From a checkpoint of a small transformer trained on Wikipedia.
Size: 10 layers, width 256, 2 heads of 128, vocabulary 1024.
Architecture: RMSNorm after each block, rotary positions, no biases in attention or MLP.
Each number is 128 + 24 x the weight over its row's rms, rounded and kept within 0 to 255. Layers, rows and columns count from 0. Numbers have three digits each. The size before them is the row's rms in percent of the matrix's.

# o: layer 2 attention output (transposed), 256x256, rms 0.0454, rows 227-255, columns 128-191
# v: layer 2 attention value, 256x256, rms 0.0534, rows 228-255, columns 128-191
# gate: layer 2 MLP gate, 704x256, rms 0.0853, rows 0-11, columns 128-191
# up: layer 2 MLP up, 704x256, rms 0.0811, rows 0-11, columns 128-191
# down: layer 2 MLP down (transposed), 704x256, rms 0.0517, rows 0-11, columns 128-191
o227 103:096137112122129130133156100120174164139127126113131122120150117127118105145167112111155110164163162142134128100131096109114118108130145146171165167112142070135141118069126123115119121145152079
v228 100:166096095098107115135122150114125149144130168113132151116205124129155112107131102132129149085143157159115142107134153086108116108110105052190140145145158142140132121125124120125092127133113122
o228 104:090171103074133136154134123137145135112136082133138117131143110152153126117113144139137136126135175164196157161144124088115158114161133108119159103126158097128176111117108124076091145143141083
v229 118:135156139139131119112126097122169074112156128133118100110059107121132129142137128122170120183127064103095103175165101159132146124144140154115101140129118140120140150145115134152133177137140168
o229 119:119122133150102106077129104123119122130127140080112104155102151132152120105169124120142095137146104144105092109116139141157080151104122158154069151081147114112095182122132121154155149124142128
v230 081:130135165166118111120081125078121140119157145154152137144126096157112086123109085124114131140092115114131163141146093138105079147102114136113166138122165137115132164098135100144127117153158145
o230 072:083121124138136112104119098113132161113140129104141063145131115132174120126144145128122112121154112139162094113136105128118100144133118150141105154110136123128151118118127137116096148134109113
v231 097:138145108174089139162155140135110097139111137135143148148188119146126104152148125104116107125047159108060163142142161114122129140099114134099129107151128157070107107144144123125130111131118146
o231 090:108075161121171088125120129119131134156121131137147082096155121101159095161122103100121104131168114129173113126096138133119118127117097150093142132144110126114112110120102112133117138162129122
v232 089:135159116152146133169159123099104121160144117160118093122106140142140088155116115133137083113141167102146111134132113116134150193134141122074127106133126135106100165127170124108073125141167148
o232 103:122118121132132153144127126094140150137129112163135083110124139141116105162165127135090095131176111162153090107107141157168111134136090153076165130114110121189078128081144112171146112146085115
v233 099:167116130100113130136166120117116151140080110128123159095192117102149121124123154163135106111157127157106151130108141111165164100130126101157175128134137103164115086079109142079136122123122124
o233 103:135146126124147143159149142163133134142113126147125165079144137124120111164105112127140112147101130076122157117140163086121148104137157109125161105133117109112143091127145137080120130119138101
v234 101:097125147186129130135097132127141159097124098137153144103147088150125127115151147068105135124146131183157118119104145110148146137087138116110159150137123149141147109141141142117099114105133121
o234 095:106117141153123110120105142147101123142124161127118123109148095100155137133085119096155142124092106069112142138125106129114107107113156137164110127123102151049148081184113148110093156113138139
v235 113:109145149111129112065131129110118086141094133148058114062097139126097106112121117162172140157128075129129090121140131173108134146144126113151091122122145131129145181146110137084108123118138147
o235 108:175121138125115112150127128114148084123151152126156158159084180155099121081158118134114126115123123124102106143128131141134143104121117127123088136112155125173105151138127130154186127103148155
v236 112:084135146132145128131149147114090113143113142156112135127080133155103098150115136122136093153114156092149120113150125128124142190117141159099116095151177091113122146094154139108126147152195125
o236 120:168114139176142158160152139088158145161133143162118107152140142123094111148150137125075127119144131134111110103115114144154110166161125147082160138111108145208119115103154143170151062112100134
v237 089:148111137091134145160129125100122192123118139110175113116151125149139122119111150141134122127142159130151118082151145093147115132121139144133139097127172109145137111101125158121111138145117121
o237 096:118154081113118166140144114139117155115104113110103095141123128138138153151145140151128094105133151156139150110125102111139117152151150123129175156104146109136130109081131125100088115125106060
v238 092:167143141138100155125105134103152136078133098128166117134149106117146108111116133116123132129146163133099154118138168110130132105105097129114111117155106140131135077187129125134140118148115136
o238 095:096163093098166142075120100134107160108137119084125095120146134158151140148124079158163077145122117137136103093127146131133132117113140141146109125136143098111103150095126125148111147145121089
v239 101:156108127098143133125131114115095144174114120128154154153197171132140123151121097154140126082126139127144139141151134139100098164139114139104123125114124107132136140103141109067124087157127105
o239 084:164148124098131169173130148124134120093150101181111165116131142159101132126134142159082124116146146163169149134124133104122177133172139096100162107141129145196112140115139123156150103116102129
v240 084:089090142086132159146091143098120178090106145116117146146095110095110133109117159106129140142113103106133160085142122143116126108106171117112159147128188100153136119139129125146118162136151084
o240 082:118147111149110099108162111131114164144114146109115107148139105109164148102142141107144130132136129121123141118153081105140099143153157142167127163097125130099173116104145136089121145117162106
v241 104:116129095142140165123175129128106135134130157117103163165151119115135128131120132178130160085104129129141129103112118141103127074123096144131161158135123110130128115123128158075129082154133146
o241 111:136139136111125135148155139135130136108093124153161131099127125154114097130162132095096102164159139146162152118163137110100175105175106133117151112112123118141146102118139117104146152107153096
v242 103:131150105122113100173128143146157118136143111112146123096124131127098130129105113136157129130118148109152150110138125107148116120126109148101067146131082139112097145129116103185125147130122137
o242 104:141104131131107129065106116096137116140113147103146112147134095095151132128131130119139141191138133161083095114087149134144094130082067161112130137121123126106131147143126121149128150143149155
v243 089:138150171102149105106122121128138109137141139126142104123114167139134092130127143128175100130134145085144114096185123135122109199128138106114121118121141123106133129064155125102133113137170153
o243 094:160109109139139132158141127082118144101132127170123107120127151127114117132126138182089098116156129142142102118152132127145164140139108133083132151105149140202088157102140129178121124103077114
v244 098:132179144110100133140160078120116116108121149157151131145164120145155100120132109136166118145126137108105108108128165114129085160122094105158141089126126131083139113144176122150107158148125168
o244 087:074107105100111123104113109138119138101124094128133085112101124149167101105153123141135111133164152155162099124134142110134119130119100125118129133067160109164107123117103133129109172156108106
v245 102:130138125160098156133132105160116147163118140156126129105141133142121130134155098163152121135112144157141109160111127126131118136130097100107120174116138112164139139107113143106119130145137119
o245 108:135107136139093160141136106134124127145138152138149136079167137122094137130125115120113143148106161119149095137100128123125096153166122130154153120131061120153116072112195123102144100096141100
v246 098:122137096105202104146162110119096143176099155116147139135164144116113118154130130130138129113150164120148144110137149121129186138174152084190105099096163126162129098083123127153131155121125142
o246 106:159129101111098115169154140161112104115067116155113156130098126119104127136124158177122146107126140135127172162156131075128145133150131089075171128107181135111151141118102162085121105132123130
v247 100:148145152126107135125122144151166109132163100101146116081069104106106132157127120138124146149149144125107090180127112120145132107151137170120119088152117088118125149146142130166145130130167149
o247 114:131141118167164145075112138090149156165137131087083101156122147126137125153160101100142099159109092121053133086105162158175082134094101160129118132124097118113085148114144116150114116121136134
v248 110:135111124147101113150119151138116146095101133097117144112105146102088154147121123118074150134106148142123091120127112163111107089105134155119155117175125094111132119132122135155131122117120107
o248 098:127136178140162104097113130141124138152123150096140136167115107092169144118112124068153158148116091077094148123125125143128106117117133138156089128155101151072178082175131144077117163126149167
v249 096:148092099172127154150112124133076152136125136126155125150184121136125138138147147112068173110108131146141170112134133112094100117069129106108167155137151135126106093146150103116133076128134124
o249 091:087123124119149111130142116158111149121124126122131108113141113123153142130115142093148138090142136123177147156152099107093114125155161116159146150147113142082148107106126146082089145137122102
v250 101:103128127128145151120138138187128119147110103106113121128087143112111111159132141169174138139120081092174135112128118154093120103129148142126109114116095129143134108147117144075136095174134109
o250 097:166103139145141130146145152089153111124112164161168143105136170115078115133149106084103128139152119141089155112166114127125147150146127134127148142141103107150101131095163102128152103082173095
v251 082:150110123144121127091155144137144104150097116088092164121133110109112093110163148118075177111161136157099144102139101162141128105138153127124140143070142098153141145079121125136151118090124150
o251 094:122163159123137088171131177151137119127125143078106138118104104095127123135094121085144122119118092110138189112086129116119167138108159124119106125153137118072183115159123131069106126077147151
v252 108:121152176126175146117094143101125119130176130165145121133076152151154105104103126143136073157162105110168119088141123116133115155099140149105133103158157137147126147124116134162132168157182098
o252 111:130136103165130153132120121095153159123153132143126131144129160129096130117151122155107142108127137142098099109136098169149112147124137154131150154134116125180100147086143130172148072149105137
v253 112:137099150111129097115113127125122116069147130067139111126101126116116132126146126123049153103076107150121105143104107160111160098107147139139136128140131123137141133148099141157098124093110123
o253 116:125134137120147149127129177132161132158127138081102108175088078086159141147123131079138129117110117092128154126119098148114115113085146137148100109160135124076159105191112137130110131131164156
v254 107:126093159128130145120185127113094168135114147163115114143152149137148146147102142115078129098110136120164110088158127132106085126127126146145163078139128134172124134082148128096117075156129111
o254 108:133158147136148147169121146127139157101122105167130139144114140161106132125130159142085131137142115135152171133175127158109165121170122136109155101161116151196143084132135135106122140130089109
v255 104:114082108130132114126104119160102128128081157088126145119163127127112159117139131078082121105084128129134126126151112139130149101096155079116187148118167123143120157086131132086134169128098087
o255 110:133115135140109101144156126148135118127119172129130152145132097100134147115115163094136156095103153090153149156125097068107125111135173109151113134125150145086184082139118132105107148097132135
gate0 106:079115103099139121136101112138102090134105103174073123135097160137111118133176135106083113138128134128127143112126123124122133142138157098125135104130173159149135134084121114140123105150109141
up0 102:151175136128149093122116119114154096121126126113122149123109105128091101143162138137136106124125136135191149108131146101106114138143133125099116165113139122128091122161098101119084145140148069
down0 103:108120150154106131120093099130159152095103118109164146156098109147132128123146102127117097164153138113130121112165158108093176174133062145124130140118096123127145106120112153124176096101100115
gate1 099:086124101086085144125103135101120170105155097142153131127140124136104155155096104144095104069140155112158171132163162128103154153115176110134139096159144152169158113097107123156092148148102107
up1 096:154142120130108150164090129165123169122114115134062118105158153135102155124146088141177129118147152149128150110084143100131152143142129173147130145117105118111144130133109161137102190123144121
down1 096:130115126120098105168128158149141159092167113104098092124113113073106111105092152097120152162119122129130130149129131145175149101131145126122095181116122108123140156099116112125151155098143124
gate2 102:168151125114080130159085134116145119157188136127112127153107094151084140118137138131129154141126141120112142118124123153157120159106105109096133145136113096127155128130138117170158122106120158
up2 103:104089118101129149111162163146113101144115122090153154153137132089144123116117141108116095165123177141098143123151145169133107144124149133119092111124101130126162125141137136132130139165098132
down2 107:145100162123137097129118087144142110149158130116120114155117137166190148120092106130129119140110127175109145133116143152129109173110144169133129124098119101105144154065113133111149133127120142
gate3 099:127127097102146123120133123124148118135133108112119141110124107150093151127142133137120123139144106117115107082176127153167112120127092135129159144135090111140128146188121114167103139108118139
up3 104:120111119083107117079121114144142124107094101105097123085125118114070124128179149148120165170152113141134093191159143143127120106146120169116089110125098153125124085103167139089132138095113123
down3 105:118122113145126142147104114129107133098131114105117151169131136115185131132145151152155122191113112189144118152096120123146132168103122155135166115119101119129091133118148154123125142139129132
gate4 103:116127127121129182118162137115178108156133139166160115136122135103110149165123138119145065135167117152119122133095140107125097154155148137169096114184145140182120170103129137150085135146126150
up4 105:140097100139106113080132143098119105169125165121138106152095145105120137121129102110143111140150098145114084126125131120108097160158114122165112110134135129152136172094133138127147174158145135
down4 105:154105106118130109176154127098136111122137122118107166121107129140110136123097152117143142105154157092145130107128095133084130093129105100125094206113125143145109120135106133118096104134144102
gate5 100:117143174137101132157148117154113096102132149103103166064104109140145128118137163117101135153136160141092108071117130137170155089129143135113163104148132117161130172119108160152131153133105128
up5 099:157143119127156154164190141134137129118139164182106113168138138109102155148170129109139111171118115101112149137093119138105119126147088143110112148125111133127093113117160110118125126134165131
down5 101:107132133136145160056120119115073178159149119133091107129094151152170135130134082132167149183087139135186140131118128120125060109130124136131155146092121086121107138123118134085136121159076160
gate6 111:162137160139150126148150141154159124170132114149136162148098194153133126140098141160111147103113117107098109108128119152115097139122111088157154087122103114124105176099097126178100087135135126
up6 121:144086127119125145149119172132120111132129146081129136156126100130146143178086142108129103130068164098164143140144114094093117116121118086146158160151134115168117131074169145114142166133136126
down6 110:111163158136169121129087149126136090120140104141113123144086140133161117203126143116132120101125122101203119111108110094114159110166141091181118125120112175131137145126094122097129144134139117
gate7 103:157090138124105183125141159087140129152162147126139147147136133117115100146116095148124151095115171117164148134173133132151171168128108144130128116152101132139095140144111122136174119091078094
up7 091:111073169169108191133134135117141123167118117154111154165132122119100099140119127143132136176148133146150169115103138171096123140135110136121126115145092117074080119132092149117140145115107141
down7 097:133118129157149168127161160185146128140109112142116154160111112129121140105151110092116143176145159143103197059106126100098102143152099177120153098106108142125156119117136096101162140135110165
gate8 098:101149115116093130148132128130111116123144143139144172114119148152092131116093135122111176093114124152097124162147126167119123137114155081109149088151127187174170145147132140120163138124140143
up8 090:152113141131156144129165131136122138134154141178153102140109142067079098119122141128102113129148166133095129138168130169111095110115148119124134111120149131124141138113125091093152110160111123
down8 095:140137134110133128110166178125113126158125117127142142177115103068126119129149150097121146126143123155153107100157116150118126143118140084115127165101119161146154129099129139095165107103118134
gate9 106:115165158128139153172133137116092123102155081135117139152140133136144158118102164128160128123125124165151106150132128112116124099168109140057203107112132162137144139112115170130142113163041118
up9 107:122108134107138136137123127143091119139142110139157137152153120173105134115122147125138129125091148164130160117149146152129101135097056093098178137098142100146111114109171154127179137151066125
down9 104:083119117136144134114132163133164117159152135141178130125153133142080134157141099111109147115158138124124167120166122144123110111120123129153169152110111149170136063094128169128149082111088114
gate10 097:160117148129122177126140135110130127169105097118139158170121149127146149109093127133119151117120113122122118101110127145167118123151101120116139112141087100118128136168096112155099090134107150
up10 096:074104118138175176106145080131152122170089132156130115118157129130110112138140088154131141116115140140109090158122134154123114153129098139138155132158121088138126071102140126144097084059125131
down10 096:094075116120128114092119097136170160142132160126179074139136145115062143112105093159100125122117125098148121131111176101129116134124078156076116155158110102131147068091184140140117060117117133
gate11 104:155133138095157158169165135093106180154123103156116140117097172115129122145075134114130145149144104191123129130079125132130140108104142156130135128165158159158118192076148106121145078138120138
up11 104:082126094161077110092114105164131099121133152111104133169136154141140145119117127135135092110098133069131125183153133110103148120151158114162140110146088109123110086115136129143135150148133119
down11 101:095158099154120135138128097160136112099114173136163173150141134112074123117130155117135123109153192150101138147104130109119134099161099146114123128147115179131134158107135127177092097110108135